Weights of a small GPT-style language model, trained from scratch on English Wikipedia.
Size: 22 layers, MLP 1216 SwiGLU, vocabulary 8192, 53.4M parameters.
Each number is 500 + 25 x the weight over its row's rms, rounded and kept within 0 to 999. Layers, rows and columns count from 0. Numbers have three digits each. The size before them is the row's rms in percent of the matrix's.

# layer 18 MLP down, 448x1216, rms 0.0476, rows 404-447, columns 456-607
100:500476500481515475542510496527469494491511524506468481471484525485517545474476517468514536462495526489494487511522491496505499496502494540532478465502507421470487474525508528493515524515532490525453521512469514492504500513504512530478544475527484481460469494502470520511441531469458479510439516549517502501526497488509500486545520501506509460474481516513537506451551499496463496478497466524472471478503465480510524503475457501451514508529460453525521493484
099:480455493545492511511530554500516536501514462504481505463517498502507539482482530554520507479493535528480516413486550519496533516476442503470512506491494514493487496514506529457510499504488489478522464485496466525483457432509447484521491495478535473485490514507477520496493490528515485522464493527543497502540528531502493486486508532458517496492498461483531482484453492491505507525535484452484478494501509529496501478528501488506476470493554523513495501480
098:486461550505515498483479523439487486485524492505532481455521479487492508474521502496512519511471519490528500479520466526520516471480533532462477524521495525491474490517502477469496504545478477485505530486545468510486495485465534479486499461486495530544486505506494489497507498496515479484506447468536511526537519516544493437537505491472504462524469495521458502478518511538528513512528490479433509445499474526553495462510498520539501514498552530484521466486
098:509513476515534486519460566481455505520449511510520477517490494498504453489466493553521474516467498533506522492528541514519461488466532474469514485491471552489532443479494530506469495508473450509512462502488487526473495482508479490528513488501559467519522497525502478513521565508471491475476525528502473511513497523475510491531504518486452460482485516499491510490509491525466482496501503459469497442460536526514481497468520474517528514463493502540494504523
100:550483523521505496489459493532479495522491466493506522538531510532487531557475541495509495442506496459478507501494488494523518575515470543480508450492478478498469517497467528477487528467500494489496525523463488512484478484502506463481479469487530489500517536527512493469512541497549493488488480523491505460506463482481494462507490521492501481469458513490541490502503478521499481547483479477535464449510477510530527509476486511532522498531513488509500523489
099:495512501499475497500512545507483516509463515509495486473482512553498441443494509510500508497466444488508503491514488515477475515457479538512511500524439507505498514482467554494482499508487489471506521496533487516529464495462481512522540502485506513504514472545505489498513506491487492528484452510470510506533540516536476527495507511528547467488537498463503534537473487478519456482463504469539487532438496561511447471479511507479461509493506493507488515474
096:505495532505489524488496512522523505498514500498450515513481519524491492526479515488474524491511489511493492455483524499462532562502515517500521472499508524483521508556475518523500536481510487511516487533531527490486476528498492497532488524492494478546485491496486540494511520511515495545526508520486451496518461514483503495465507471495478494521450481472474508505497501508515471541416511480500522455466498518562486501529490484516532507487488481476492490486
099:527440473485493479489557514497472491500469502468493480546509486470482468507507506545469502499520470515481526508473502496524464469509521500472555508450471500504513485515459533490528480491497507513532487503495513525523506523517506507531532522550522488491498512513528511502497447512548434544504502457492479500517493480539535539507529499446494536532469473479491494451480536475512486478456483552520538468504556506553442514474485511501505488486475539484480527479
107:475516508517478533511484462481480498522539498515455487490516474465476467483503499534493499535529536481437470488520495532501482515509487489510468521480529508499530528524476463517504524481484489508511495531539479489493492498555484533501488480515508489501522504473493527491457472515491496528502515455484505471506518442488531499490467482488514464528537521507477484522545453562476474468492521510506471493463524535504520515544509535531454546528524504451484490485
099:466487525457479536525516512514475487499530463510504527484488466471476490503496502493490523530483507544458521524437512453471490488423520487497487472488519478461500500475499528534491463506524503512500496490505464513503518458534522525456460490497485507527530513492498495518482531524483480505504432485487487527463434455505491493542511532465541511479457510501478506488509514515467507486555506534455461500460501470502508523483500535497523478505507469499527491478
099:530497518515489546489512479542492488499479496508495512543493479522493476531507506513506468556463519490506487515497504449514466510481497518495529459487509492532454482461446499495494520489499505475521475509467507484489487457478465490510532530453478464462538532516517471543499517517500508505458470493515497494516492464512496519456521515474558512511488540510425516481507514481506496514484546430510472519487473517530521535471547497491504515513527516534524531536
098:492521496474536499470472491512516522547529510522459501479513544505492476511486542504513464520535512519476477539466493469491477463498520493435498479500494517484475482493498477515480484476527524508494491472514470508509505505488489479532508507496454531473491501512483514470472494461498489546492500496501530490519519468465518515526425483506499486479508495485499501458500473493518461532483461528507512469497528487519471479505522514515485499517502547522482512500
096:538478483472502512474511533471530498523556539530479476534501516476521486493498479509490541532499466519492499527498560453534521534497507501514486469516528505456524491522504498549516504541487514496530514480519510480515500521515482469511525497560530487487528510468522492518499477476492508511479483497552551511471554499508493528464488467488514503515510511507490485497492517480530517525489500536484482486515497484492518522467510493516479489481480514525497471494
168:500481506528498534537468489505504502498503549542522511500527479488456495511507510486488509494520491502487442486555510485512515506624497523512508506471477487490481516485512485486484495523508512497486524511507503502492496518535503514542449531495529479502508518496448486509526460467530478474474492514508507504497495480455545504455500524495557487509510521548510514508511514486484446493491495487504521506498494520477503496577528480576491508501471482497529488521
102:535512507426460527484528517511488504458485479474500484479497496520507539476494540544466483491465485534503457491524515509486507464483522488523479543514446481466529514525506501496483493508515483456465500482513514502449497506474491509492490507495462463486519531494468475501486460529455503488511493510506523487506497500493492557505495493468455507490513483563511534483481502507532546464468468477533468498524503475500476516496461526459515516471498519498475490490
100:518523481515515493530446532483503474511537497534509482490493472447471520464491539499495516468490483479493471471507497519476477505509517527491491493498549459538509461482495496523494528473503514478458553475478500536503501508493478506511524496471520491490482508509524521471510497541540512476509512471529470501508468509493511497505485508525500547470479547511453492488475539506523480524474522479510525504449517476497527494483438534454489540504515495471522523495
103:501466527483504502498520559464445491494490508488482504522464489477507509460461465486501523499540528518475500509485495538487509481501512511499477523469463495500508537494525521485468500544488541465530495522487468521535525474489534451456482529460522498502536467547490472474463541501457511510507516504549518451471475494474482499498503515523498477523545507527519506479501486498507490563518500521506512521492505508519517526479499493525511500486498523509490483524
096:516520490497498488491515492481496499504500465529519488477510514511487502482517492512541491508523538493525488483502483505500447448500486512533497507494497542497506458470483468472470491508510519481472498534475480490449522544513451465507510480496525466516512488537502515500503539536551541463429514482510519480485479526527510499456472483497548505458496526485518485495522477504454518450471506523546460457484540475569455498461489531512525504495530522551489505469
095:502476470470516463451459513473520484474537503479493514501529531522484509487500509523519509502525533509492542454522527502509529486500498484518536549435508474488475484477490449520540482486478457563493507549501493504516513504521506530524517444520490526465501492483478490494507507534483521487506515486485490476455492439484491498543477500518544462436535508509514480476454505504539467520519507507489476488494496479501461496510495488450476486501540505530507512526
099:521527503536420486463547488515499480493504505486525502492522515488557480440500454494527472476488465491529516478499517483535506504505487506496507506494476503490515503495520474494473496464448520506493493539510488477516477488498558444502517501561461467467482473517510464510535519509511451497535449501493473459497517478446486513559519507517469446503532494494471489483478477535467521464508501505486511481504451507461473490453538399518484503486480522531540551504
098:482485478525522489455518526486497494489471493485496538516526516485488440552531502512532499476496516515511521444511487538506541537507495469476514500500455517527532507480483485519474447543514500465533501463483487537485508506515522469501453493492513520513533491466488484554472511496497511492518477455484487473500498478542468459482470537522502485488451494534479483521508485482462456499524497522485515443510553527491490496515464537493415491494509497513486502484
100:509498557505482537507504534544512463475506461497497519528497490454484476514523475512516554491486526505460537502519523497510507496505461514519492495492476455520532481511540560480498471489455508468486499546494564479523493510524501571517471481520501456524466493530496499464515486525490494498458538490508494471500538473521491498486482497529475495521484508524515501508474511517500550496469489506491455494519483515462489502482451505512487486534525505492514476508
098:503472483476513509536515497495480472518466472523545462480506455511507552498511520510529494484470505475537498506496538498471552503445494515524498494548491516474508492519549484454506502488522528538514537507523529466468485501472554512510477584495482510519464500535492495516503480514530557484466523492450527485528507485486520494547504466498499509530473499549523503472463490500462480480477498494545520513513488469475482517480502521475493473514517545503472521486
102:480509533552520503487496492501461468504502508472520526517473527496518481484504519521509481488470465537487498523528501490518593523527543482539503477525523529499471538461537501483542501508512497505483473542529512518485451497456501481512520496501498516485527512476498487480536531487493467488506491489545525518504438487494506522488511506462499540553479492483476495470517507533503494497496522412521489499474503509486492489502468491474470545480522519500537486494
100:541459495489488462535506497493505478503515503469510529521513464518521521544460490523526517533469500508525456503497499476515501494491470462500523511527507482474528531481532498475482553497483544511522511498484471484450524485512514516542479465519471470515510485486498483475479465444532490519510491480510481531476496482552486480537436482465502470558490493525496502493468488512480522459468437484487458495515502491505539540498538498512471511521500506539486499547
096:479535512460476526563526480502499502510512488512455471484481492457507528469486484512498489517460492492492473533510504513483483447489509490436550490477484496504507466492526516435480514506555522503521486471495492484484517529534472472471513495497532526489534487502463503516493483460503484507518478499482504457511470497487515464459498516498463482545548541544515430466514525468456528485521497509491489577525481497512478515504551487477510501497477530486530458488
099:544485469487434481504493510493492502459522463505509522435551491510524507491445496527482487466539535496519566492510504482531503468451485525489522514473518462506464505459506506488497480522524521452452482496483526527526503495482512501469470483512486468495499498483522490489458528515499518467470493478473494467516504514482475441490513506491478504470471542520492535469474470476535521518532514486480496478465489489513465563525466477498553517482508518502525514482
094:509517497471485502487492480490512512497468560443473488528509502461527489493521468495451539507551451526476506453480508437523481523502515478505544449528493477489489511515461535483524477508487513450466514511500499538466494553520493488498503511519515447517532509496541510473517513560466487535484479502536536495547511441508485502493468462526503488507499499472442515548500539503519476480473450506491555499478516512524532479497512487519525510458551467513503478527
098:515497545530458547494526494530504525509471463499533507496533516515487553524491504471488453504507499480544488523506482481477537470473481469508509510511487466494516491475525483458547510472518524504536494498493471539487489501489512487502494511481451483440474482498487515504466520483517522449545501474485496523512528522505528471505490495487487429475486569535491510503534484492504541515505473497476515487475545474506447503500544466496476497521561509453531459499
100:508518531531505459517522503487496490496464512529526484535469500579450500488537497501538532480507465497496558469509480538429486484487504519463547489493500457463532482531473494500498445521510497494524489498481542487548478512510475467537509513458509468502482454503484489489514537512480494475486471475475518502521501501484518488501478523485511530480505478474529501483483518509510465516529520512498466522466533522508505512465519478496508513507502502517505467497
100:464505490500488471488535503515510529522469469504512513537481450484545502484495534479480562541511455486512539500513491522481488497528497492475504504485517510475500480493519540489524545537524485527504493483500507494466508473508493512514524496527463505483520484556546423489529516461528533525489510547570468500477478473493529500526490541501471451474480513452485523535568469457506479516461512527499501470498525472516470537525477523468525483495489485519525525510
096:472508490520459553476521524489486510503435523484482487507538501485486520513482515532507501527490514508515453531466484498525455507513510528524488507511525474531449510510484496537499528487472507495529512527519463490488486467478481512510531496513472545481469510463513443527483499486496503492484467525557539494481515461491460504540485515498499534492497475469480430513467515528476509495504492514494500511528483510482526500492499509509503533458513498489481529470
098:535445528583503487531501488521498476499469486470508513534508524543468458478495485478531486485499527514517511502502462489532519522503467483537521530465550491505517521495462485529478482543480504518547503484492492525495520515521464523484526521488504516519532505524461471458502524533533458515474477490504479510501541488473527472481505476530437507519500505495508526464491505477467459469517538469487490492511537498491513495506519492500457502491514502541522531490
102:502453471505513490507443506527524496507512471517442546463478514482500541486531497520520473492482499491479526541487471477478491485502487518532545528507494502453469451495473500482483502453483475502471513535471469552507504551511512524496543493559494515493494478463506449542480537495505497500565515510532482467480481469511507541512554511531486494463464540446496535480499522466495465490526506486530503495493508462480549501504542490532527493509506518447486523533
100:462478484491495543465537491454512529530517467501529498506503495536487514497478517497525483494458464469529515466540497463488470535488461503512474463459471482487532509532494508519481530476477504504469491501537506505483477510475541476468505509510560532483477487515475515483502463501539509465484484505523494503481500495521479492496508505436504546504489460479514493497502499482513509518508450480514524493494514521499480496526492477530473519507489451538515480509
099:513445471507512472522473474513480490491496463520519513534485485509500516483450515528518522494488486533519481538487537505485492490502498498509506507532494499506511481502511520503492522490532482514525519451485489496559522513538493505495490496512456530438493478485524489511506479465474509499519499494506490461484543467465458489482488515487483490491551521539506507535493511502481479512523491536443516425490540505505493522504513468499526491473526522475526476522
099:479473495517489520471512471481486538434540516492512489489526506500507503462498508522511480498474475470511494519475454515530530513464473493517488460493525510509490545515458512510517483540496502520498535491460509498477473443484536508511453543498407509492506500500524524432509497526522546506520480487529472491531497509498507481485487489470485503507495505484498486496498487538511450516495522476529548501467476529484521524463478468511503502519493480495463468547
097:469500527526542531514517484533512505497513480478503447490506533496537479492517567496476496492481500515505490504502512495485520502499507519461491524482506491458521465488517555497559480508466464519470503497496467515454497491512518535520529494481516529521487518562521508527511542472481519511496504455499494537487484507508470499485519492471491513496447458534485494537499514515491478491533553472474500493508477480506555534540494527522492479477507511473477471523
097:478520535491511517489500537493510486490528468513529534512472491506483489532494487491507513491473503488455543495478500493467530541485513491519532482472522462500455494523560506491505479466508510525485501500523479493535503450514540507491575442466532470544552502505526500505500486507513525488509523503504487521496534522518540513543547499501489466493537552491514515484547494546501531501522508494567506468528518525543518531519491484519492520576472505490462536486
102:468488529518514509480455539423469514500511465504435477517515480491502542450496510510469525494483545520474543484504476495538482495508490501455480515487503521477508514490514491499492517501493503516497525491484491485448490495503488461506494496499519468538498465527453524496467506572510487502433488471539515517498496535459444500525514491493469512516462500492508521450498475490514495506478517507469518489526512534529437530542510531514511515492496485462444526498
100:477531548522504490503501503490481516448480501485507509529461526447526529499509495534479540520516509479457546474467507495512483460475546473464494508501440484521481527524491467485480483505515519499501492517467535525546511494513490512476482489501520473473526459505508519492533471540464466540482525522531513454503492524535478472516504515526518519491478492457505492450478508499567503485473523466457472514487536515460525568506537483515502481467477502490477499467
098:503499493547496488524505533513535466507496514475473506459449502509497500448549505506528562506518513499511536501507513525504527465525497506460475467491530505500499501502475534542506522564486552430467467550516525488529491491489501517490494497527491496458531482537536490504506465514505517534500512513481536544451511545489502490473513527538539519493550504508519453453563485482519501463501489516500522456502491515536495470508446495515455498490559497473569478455
094:515473468503506480488502531525527499470514531524496528524463482506488472480505472520527499513498482487549515496484418521505487456511489524500513490492518477480527475476549507489471503489519517510501491514530465511501519479515477499522539507457508553525533475519508521488518488515479517504513554519474471502490456511534459456534473477460503493496505468486481500519536484490506526489541517468491435492524522462494493501498445494522507509469479528519479524502
098:455492435517451523471491484468514490502533486462510506483501500577472516489469480538485494516449519522485509480512497479474496455541483506511493529493529456517453503477510479498523518485508503493530518536503514491498522498504475482487516539459477507466479517492519479466474538505513505497489528499482473504498492461485482527516471525497506553502515495506498490434507483487537504501496506530475508459495495481529475539445511485501491510483482518536507481485